Part of a small language model's weights.
Size: 19 layers, width 224, 4 heads of 64, MLP 896 GELU, vocabulary 8192, 15.8M parameters.
Architecture: LayerNorm before each block, learned and rotary positions, biases, untied embeddings, attention and MLP in parallel.
Each number is 50 + 15 x the weight over its row's rms, rounded and kept within 0 to 99. Layers, rows and columns count from 0. The size before them is the row's rms in percent of the matrix's.

# down: layer 11 MLP down (transposed), 896x224, rms 0.0547, rows 254-260, columns 0-223
# up: layer 11 MLP up, 896x224, rms 0.109, rows 255-261, columns 0-223
down254 099:51 60 26 22 63 48 44 55 41 68 28 38 62 64 47 62 54 51 78 20 56 39 31 62 54 67 55 48 53 37 41 45 48 59 39 45 57 44 58 67 63 33 53 62 29 44 53 28 36 37 52 37 45 47 49 31 61 59 70 77 49 62 64 43 52 63 34 36 20 66 59 61 55 53 41 77 32 42 45 43 44 45 46 44 52 51 22 54 47 14 48 23 48 55 53 30 77 39 68 28 48 64 68 55 63 58 29 43 72 47 57 58 28 88 57 52 70 28 66 36 34 50 57 47 59 66 46 71 64 26 62 68 61 66 37 27 85 45 60 51 77 37 57 32 50 31 49 40 52 32 55 34 47 40 47 60 54 47 48 50 65 68 18 37 63 71 56 91 32 84 58 55 39 40 43 44 46 32 44 04 57 69 36 73 40 44 49 54 60 38 48 51 31 32 69 29 44 44 63 80 41 50 11 41 50 58 39 40 76 31 36 82 56 56 32 52 41 65 54 62 77 53 56 35
up255 100:30 54 54 74 36 27 43 59 45 44 40 54 25 46 42 22 57 41 45 50 37 63 59 62 41 20 16 75 60 25 42 18 81 52 48 46 45 58 46 62 71 32 54 64 23 52 47 61 55 33 39 75 27 51 19 47 41 29 38 62 57 51 56 28 43 47 49 59 55 41 82 44 37 40 67 58 50 38 41 53 56 60 42 51 57 46 43 39 87 41 50 49 31 03 28 50 48 50 64 61 32 50 50 80 75 44 47 51 67 27 34 41 71 72 64 49 34 52 71 70 41 49 45 41 51 30 52 53 52 41 73 54 53 67 36 66 28 62 27 31 42 65 29 48 55 34 65 51 68 40 66 73 28 42 38 39 49 46 39 59 29 52 15 28 55 55 47 56 38 62 61 60 47 46 60 83 24 44 60 77 67 53 54 56 70 44 69 62 47 28 66 66 60 39 50 79 63 28 63 47 64 47 62 45 73 46 54 41 42 26 52 33 45 78 66 41 61 69 69 70 41 49 64 70
down255 110:68 47 65 31 40 51 49 64 41 44 48 37 76 45 53 34 32 54 30 63 64 44 49 33 72 33 41 84 34 72 84 26 46 37 32 52 47 43 46 51 35 37 44 64 76 61 49 29 55 48 51 81 42 14 45 41 46 68 57 42 56 60 72 47 54 44 68 64 50 93 53 26 45 39 88 25 63 41 44 41 35 60 60 54 42 52 52 55 53 75 49 50 76 65 52 61 75 41 53 36 42 49 69 64 20 66 41 65 53 59 65 49 46 33 52 53 56 43 46 77 66 48 31 61 59 31 43 65 39 23 60 35 66 51 42 45 74 53 49 38 50 72 34 34 77 62 74 38 50 32 61 59 55 47 29 63 63 53 27 43 92 63 36 66 19 34 45 60 44 51 77 43 46 32 57 56 52 47 51 45 61 68 61 47 46 37 61 48 33 32 45 42 66 30 13 66 32 43 53 58 26 47 51 43 34 76 84 23 68 51 55 73 31 57 53 64 56 62 63 76 43 35 63 55
up256 096:58 54 60 33 33 68 35 44 40 31 54 31 69 61 54 53 60 54 50 63 44 77 45 61 61 33 32 67 33 59 41 52 26 43 60 39 38 58 38 48 39 48 57 53 22 46 51 49 56 41 64 30 80 65 22 14 75 52 50 52 65 26 41 69 42 43 41 60 61 64 45 40 74 30 70 85 50 20 21 40 63 47 43 47 23 51 62 42 48 59 67 34 61 48 25 65 33 43 25 42 87 39 49 56 56 62 51 54 50 50 40 39 70 70 48 43 27 43 57 63 35 64 21 11 46 53 60 83 66 53 65 52 35 36 49 63 34 68 59 32 65 59 38 57 22 65 40 45 36 69 55 48 72 69 54 51 56 25 44 55 54 45 42 69 52 18 38 26 45 65 27 53 43 47 64 56 48 61 46 68 19 66 31 56 54 66 45 62 61 22 37 39 79 45 24 59 63 21 30 69 31 56 63 33 53 62 62 75 52 66 58 60 45 38 51 47 52 40 51 53 19 24 38 46
down256 104:55 75 52 55 46 47 52 45 68 38 48 31 41 20 44 57 74 44 51 61 41 40 58 63 58 56 47 48 36 41 45 35 75 47 68 53 59 69 51 73 44 47 43 47 59 46 57 39 50 65 56 07 64 68 33 76 56 53 49 47 36 42 16 32 49 55 47 73 19 29 75 42 60 41 54 53 70 73 64 22 48 42 43 52 40 68 57 52 73 36 52 69 42 32 64 42 62 46 28 44 52 31 28 54 52 69 34 52 70 35 34 43 54 61 44 50 38 40 65 44 45 46 76 55 49 62 35 20 52 79 61 47 84 49 43 27 19 26 77 74 53 52 60 43 45 44 53 85 39 66 13 59 35 65 46 39 17 25 15 74 24 70 47 51 58 55 60 45 63 32 43 59 60 48 33 35 56 62 46 67 22 56 48 43 69 57 46 34 64 50 72 51 32 47 60 60 44 66 65 59 55 42 39 38 26 54 60 51 58 49 71 61 26 45 23 43 50 69 56 51 64 31 92 68
up257 094:76 47 33 69 21 22 54 52 28 33 70 51 37 26 40 32 60 52 65 24 75 54 53 25 39 28 43 51 42 42 68 40 62 65 68 75 45 27 55 57 40 53 42 73 16 55 39 36 36 43 61 39 49 40 72 50 26 55 47 63 47 30 45 44 49 62 02 65 80 52 53 52 75 58 68 95 58 41 59 24 32 56 54 72 66 71 32 64 34 48 62 35 45 42 35 43 55 46 41 57 56 60 60 61 36 67 41 55 50 52 51 56 52 49 59 48 60 44 26 55 55 49 58 62 45 68 65 57 49 55 40 49 25 48 73 37 49 47 75 41 22 37 72 68 31 34 72 53 27 71 39 57 32 53 57 30 55 45 57 24 57 26 16 56 64 39 52 33 50 55 61 39 67 59 31 75 76 37 60 50 33 50 42 65 39 57 20 31 62 40 29 41 59 63 73 60 43 37 65 51 38 34 78 32 54 47 57 58 28 31 61 45 42 39 40 26 67 44 47 73 37 56 44 43
down257 098:39 55 37 39 51 08 38 51 35 26 73 53 56 76 63 53 69 41 85 26 59 37 62 44 58 76 51 45 53 55 46 53 58 45 35 20 34 30 41 64 37 65 65 37 53 48 37 66 52 77 60 30 38 50 65 53 49 52 82 54 26 20 49 78 29 52 70 22 64 47 53 39 48 48 59 68 68 47 58 32 52 46 65 54 56 70 81 53 35 58 64 23 48 56 35 55 55 08 40 43 32 65 58 45 60 59 34 21 47 81 54 54 42 42 56 47 27 65 43 39 37 42 42 62 56 45 49 73 15 58 57 68 28 43 54 56 49 29 62 49 42 71 45 49 32 28 26 50 13 59 75 60 66 54 64 46 37 66 81 51 45 66 43 75 60 56 57 74 29 54 33 43 71 62 38 44 34 59 45 41 37 34 24 59 42 55 52 35 28 59 41 42 34 57 42 69 55 68 41 37 56 48 29 60 63 50 50 33 72 68 44 54 45 75 17 33 42 51 73 53 35 52 37 47
up258 098:33 40 61 32 16 41 38 47 46 74 62 31 61 68 41 33 60 34 39 64 57 62 55 46 68 70 30 75 59 34 28 62 31 42 62 66 61 66 47 60 57 46 30 38 73 65 39 45 44 56 64 51 38 61 59 35 50 60 16 51 30 61 29 36 87 36 58 80 76 60 43 63 34 42 66 51 55 29 81 33 57 73 56 76 59 46 66 52 28 46 72 30 59 57 32 56 60 26 40 63 60 49 76 41 52 26 54 60 36 61 48 71 17 28 60 50 54 81 33 54 86 74 68 67 39 44 59 72 61 46 57 63 58 53 52 33 60 45 51 45 66 72 44 26 59 47 63 24 51 45 26 71 71 43 45 55 39 43 37 39 56 38 30 51 62 49 51 57 54 31 27 54 68 55 42 44 48 30 73 31 64 63 48 32 23 52 47 42 54 74 44 62 67 68 65 52 63 45 72 54 63 42 56 36 61 32 32 36 14 27 60 35 42 67 33 35 42 42 47 49 31 52 33 44
down258 107:48 76 54 73 50 62 66 63 51 53 54 41 41 50 63 44 67 57 16 63 56 50 49 35 40 57 55 58 46 26 19 38 56 49 41 50 32 71 42 48 30 57 41 52 57 42 44 37 66 60 61 66 35 71 30 49 78 71 46 16 70 23 47 50 36 35 26 36 62 50 29 63 51 48 66 44 46 66 76 43 26 56 60 73 58 44 44 50 40 52 66 44 48 54 46 55 89 58 34 73 38 68 74 42 25 52 39 69 51 46 55 42 47 20 38 62 31 29 52 51 36 39 47 63 40 62 67 46 55 58 48 37 45 88 62 54 28 76 65 46 40 47 49 54 72 39 58 72 10 37 29 64 43 25 44 59 71 43 73 65 52 34 35 59 52 52 54 45 46 55 40 50 57 63 65 51 50 23 71 84 64 51 51 31 16 46 39 29 42 22 56 36 60 76 82 60 41 43 33 39 38 59 46 37 37 62 47 63 31 48 54 28 43 23 23 60 42 49 25 42 52 21 16 56
up259 100:64 62 72 21 55 59 41 40 70 43 59 45 31 37 33 60 50 59 36 42 46 49 58 44 75 67 38 36 48 73 64 68 23 32 43 84 54 44 44 47 64 75 39 56 47 42 54 48 50 34 48 63 47 70 67 51 42 35 48 72 41 64 29 49 43 65 49 40 54 46 34 57 61 53 67 50 44 59 72 57 70 50 80 56 32 73 95 46 52 54 49 58 53 47 37 72 49 61 43 60 52 55 43 87 46 34 62 37 89 41 47 65 26 36 61 64 51 65 55 32 65 35 48 48 14 44 39 72 38 52 41 37 35 69 44 36 83 35 48 32 53 35 35 69 68 70 52 47 44 55 17 56 41 49 49 37 24 41 18 51 82 25 60 37 62 54 30 55 38 30 19 42 48 43 40 42 59 36 54 37 35 66 26 45 33 36 42 37 45 26 75 44 67 58 64 51 45 49 53 57 29 25 50 73 29 61 34 58 07 55 28 36 42 26 44 43 47 70 53 32 49 68 56 35
down259 098:40 40 51 65 64 57 42 45 44 54 45 50 30 27 59 57 86 57 43 61 55 50 31 25 56 75 41 70 50 32 39 46 45 27 12 51 34 71 63 68 46 54 45 63 38 67 57 65 84 45 62 32 59 32 50 48 69 34 36 54 23 67 87 63 50 59 36 55 20 46 66 32 35 60 57 42 62 27 60 54 50 60 37 40 38 39 78 87 60 40 43 32 53 60 51 33 61 60 29 52 57 67 47 55 64 40 46 68 35 54 42 36 31 53 59 41 66 45 60 49 66 60 79 56 47 63 86 35 66 69 57 55 48 74 47 54 73 43 37 67 65 23 44 76 70 61 22 55 69 71 52 75 47 46 49 25 59 45 16 38 52 40 63 64 24 60 30 57 53 39 48 46 44 25 38 50 47 52 66 26 35 38 33 13 53 34 66 36 24 65 46 30 46 50 65 64 31 50 73 56 50 50 64 57 55 65 64 64 27 37 71 46 51 67 38 61 50 35 57 48 49 18 46 33
up260 100:42 63 53 56 52 56 53 42 63 46 44 35 50 45 48 45 64 25 35 47 67 65 65 75 42 52 34 59 80 54 54 49 62 37 69 60 39 38 67 63 50 78 45 83 51 52 39 71 17 72 38 74 31 44 50 27 49 47 85 43 68 44 79 65 43 40 57 41 48 38 65 45 73 45 27 44 51 33 46 35 43 43 45 84 37 48 16 61 60 57 24 40 42 50 35 59 23 41 46 41 63 50 22 51 44 56 43 53 65 59 63 37 58 43 57 46 63 41 32 28 41 23 65 50 59 57 54 47 39 29 33 55 59 41 59 41 15 34 69 39 61 32 70 64 60 62 37 31 73 68 78 22 41 42 34 28 49 58 80 43 51 46 27 32 57 76 43 67 81 59 74 76 44 40 52 61 23 37 46 48 49 48 34 58 63 92 51 74 52 64 60 46 39 48 33 54 59 37 65 40 38 62 44 53 33 69 54 49 37 70 72 64 81 63 34 52 43 53 18 55 52 29 32 60
down260 107:44 50 60 48 44 48 54 56 55 63 33 61 56 35 42 36 39 55 57 34 43 37 47 50 54 57 60 68 68 47 61 60 42 66 72 47 73 67 55 38 48 37 67 69 33 61 30 52 69 63 40 57 31 69 50 61 36 51 61 42 66 73 75 55 59 59 64 56 52 55 31 49 42 45 61 42 57 84 69 67 53 46 51 58 44 67 36 37 50 68 29 54 39 55 05 47 71 71 71 51 23 71 37 54 52 58 60 70 76 73 86 16 35 34 46 32 45 66 72 35 53 49 44 40 34 22 48 31 16 48 46 66 33 45 42 38 27 67 62 34 58 44 45 79 22 51 49 50 67 61 91 78 50 39 60 55 59 69 79 29 49 24 48 41 64 63 53 46 67 39 38 42 83 65 36 60 38 28 27 53 41 55 23 67 50 32 55 75 44 39 51 50 43 56 17 47 56 32 61 47 52 57 29 34 48 63 62 45 62 44 19 60 51 57 34 35 63 14 49 54 80 52 62 55
up261 093:79 55 34 49 62 20 38 48 40 51 62 42 39 80 37 26 47 41 25 48 50 61 59 62 58 44 50 64 42 76 60 73 51 42 51 67 61 88 48 20 22 22 49 51 35 47 40 76 63 33 61 65 40 51 53 67 41 49 58 46 36 60 66 48 54 66 68 53 37 37 43 66 34 50 24 44 43 66 71 28 27 70 34 39 30 31 50 68 33 41 58 41 55 54 53 62 54 34 69 53 62 35 40 41 53 37 47 55 60 46 30 47 53 61 62 40 47 47 63 19 44 43 72 67 30 61 57 40 45 61 53 46 46 38 26 64 51 63 43 40 48 31 30 62 49 76 59 28 48 53 77 56 59 44 64 52 32 47 60 51 47 29 40 29 64 49 74 67 50 62 46 34 71 19 66 95 73 41 58 67 57 80 49 41 45 18 53 32 43 31 29 46 32 61 73 45 23 29 68 41 53 54 77 43 78 46 39 44 70 46 25 56 28 60 54 19 37 56 52 26 30 76 51 63